Weights of a small GPT-style language model, trained from scratch on English Wikipedia: 5 heads of 64, capped logits.
Each number is 200 + 30 x the weight over the matrix's rms, rounded and kept within 0 to 999. Layers, rows and columns count from 0.

# v: layer 3 attention value, 320x320, rms 0.115, rows 115-125, columns 192-255
# o: layer 3 attention output (transposed), 320x320, rms 0.112, rows 115-124, columns 192-255
v115,172,206,169,192,168,235,289,219,201,247,251,204,177,256,180,195,171,207,214,231,206,222,169,150,165,222,184,185,178,188,193,215,167,111,193,179,203,211,263,212,176,149,166,195,190,179,223,170,137,227,273,214,192,184,243,168,204,204,196,160,206,238,218,230
o115,225,232,149,177,208,227,237,192,213,184,242,190,258,187,180,142,122,175,250,186,244,214,191,259,218,174,235,230,224,197,146,175,222,145,178,162,165,222,244,215,193,153,186,190,228,136,197,236,259,207,169,164,182,235,259,184,200,194,139,165,168,261,224,208
v116,223,218,205,245,255,241,186,258,238,134,224,269,237,209,208,197,165,188,210,182,260,215,259,243,167,213,209,220,173,149,173,202,180,254,204,220,200,233,211,182,256,237,263,192,186,128,190,255,216,147,189,255,210,143,227,185,188,196,222,140,202,263,163,210
o116,207,195,206,237,213,217,191,198,195,197,320,169,199,167,217,257,218,214,178,202,221,193,267,222,182,193,169,194,197,187,197,181,178,190,241,251,263,235,189,173,190,156,176,125,208,156,152,205,213,194,222,173,229,179,182,233,211,174,154,219,185,193,194,178
v117,116,174,261,206,221,192,226,159,166,220,147,207,170,201,200,279,216,250,215,208,183,233,156,221,170,207,160,150,279,218,177,280,222,188,193,180,235,166,185,236,192,176,185,191,197,172,234,218,211,253,219,178,185,151,220,211,175,152,176,171,208,219,199,142
o117,207,260,174,210,209,179,212,164,164,161,202,226,219,218,213,239,200,211,205,176,156,228,176,202,263,158,234,230,187,196,207,254,239,261,145,149,134,240,238,259,242,175,181,273,211,195,198,146,174,188,197,224,138,178,241,168,175,182,193,178,174,181,257,196
v118,252,209,179,166,205,210,214,217,279,184,225,193,193,197,202,185,278,207,224,221,200,149,184,219,137,201,186,178,203,178,264,157,210,176,158,195,231,184,187,146,236,217,221,187,216,265,247,152,216,229,207,189,253,210,252,240,157,120,158,198,197,116,223,207
o118,212,185,186,191,145,241,221,192,272,215,176,133,227,165,197,149,228,188,197,182,176,222,199,190,228,203,206,151,199,223,241,188,209,147,210,212,191,197,221,224,254,174,258,197,138,297,245,211,197,185,176,245,164,199,187,237,162,218,140,141,142,201,237,264
v119,212,160,209,213,210,214,106,161,234,229,180,265,185,173,235,199,173,198,184,209,210,191,149,200,231,216,261,231,183,154,209,153,176,151,216,191,141,210,160,210,212,235,183,197,166,260,240,141,226,181,165,152,161,200,135,180,227,229,199,210,198,187,235,237
o119,115,202,182,160,202,219,147,200,165,216,124,217,226,163,178,222,211,233,220,171,209,239,206,199,197,239,170,214,166,208,180,261,156,230,248,193,207,210,142,181,210,230,231,229,246,198,209,155,207,130,252,190,161,224,210,207,172,152,156,204,309,164,242,223
v120,229,201,227,176,217,238,237,232,200,143,237,227,172,234,217,241,138,193,236,214,155,141,210,225,228,179,210,211,132,246,148,191,203,246,206,214,188,178,203,182,230,224,204,163,196,116,189,203,254,215,163,193,178,178,183,212,183,211,276,151,182,199,252,248
o120,143,183,174,165,199,227,224,204,168,201,231,232,219,199,202,236,199,230,205,249,200,168,183,199,197,175,195,168,164,178,238,213,151,171,254,161,156,210,219,189,203,263,195,201,132,211,208,217,251,277,226,225,165,211,197,216,208,188,224,240,202,260,225,185
v121,202,225,202,172,227,226,175,109,221,195,179,172,269,191,167,191,216,153,204,163,174,213,230,191,221,173,174,227,194,250,192,169,237,213,231,177,179,207,251,210,162,146,174,182,166,203,204,236,274,178,217,194,227,181,233,191,204,204,242,185,191,211,181,208
o121,218,194,218,171,252,219,145,177,146,214,191,139,208,187,185,268,231,117,154,220,235,164,160,172,154,184,183,229,218,186,173,134,192,178,249,173,208,183,178,195,219,178,223,213,167,194,132,216,158,201,150,228,211,214,242,133,253,206,218,181,168,186,163,188
v122,206,267,158,188,159,239,165,177,205,242,222,156,230,234,188,155,146,189,228,232,229,162,154,148,219,174,221,174,226,201,283,205,267,153,155,213,252,188,205,177,125,204,282,208,199,209,254,217,176,186,179,216,237,182,168,200,177,211,249,185,170,221,217,230
o122,149,229,152,194,205,248,170,233,223,202,234,170,192,198,191,192,168,185,253,267,201,225,136,199,157,249,192,151,217,204,244,142,256,204,145,213,174,253,214,223,196,138,231,146,263,228,216,236,196,201,209,205,208,214,192,182,171,227,223,172,220,139,250,202
v123,182,242,236,195,156,237,213,146,189,232,165,224,228,211,213,170,202,192,168,214,188,167,180,189,169,195,188,185,227,209,193,193,236,202,181,190,184,165,160,165,131,194,240,184,183,165,245,234,217,204,213,207,171,227,195,217,140,229,187,190,220,219,221,176
o123,186,240,218,240,216,302,208,137,244,223,189,159,200,189,189,218,284,215,174,235,183,170,200,197,223,197,182,186,196,146,252,250,228,213,239,177,169,192,180,152,208,200,158,244,223,220,164,244,152,264,197,211,183,230,164,134,178,153,190,192,181,216,202,195
v124,172,132,186,190,214,205,271,193,191,190,246,166,207,209,165,231,212,225,217,131,180,218,178,204,246,205,184,210,204,243,188,214,241,211,182,194,261,177,233,256,233,197,177,225,225,189,231,216,222,244,183,183,278,170,240,176,196,159,198,187,185,177,185,170
o124,192,221,153,148,239,174,215,221,198,185,257,164,247,242,220,215,168,164,173,185,166,222,141,227,211,178,176,194,171,199,205,145,255,251,238,209,198,209,212,229,207,162,168,233,193,201,148,208,192,211,205,261,269,200,222,212,296,243,213,171,215,240,195,201
v125,179,199,231,209,154,166,212,232,232,245,196,162,211,227,209,155,236,180,166,141,218,216,223,171,202,243,268,200,252,185,203,216,232,188,189,195,219,291,149,238,142,244,205,207,107,287,269,202,163,209,212,221,156,205,197,171,194,199,189,223,187,198,173,259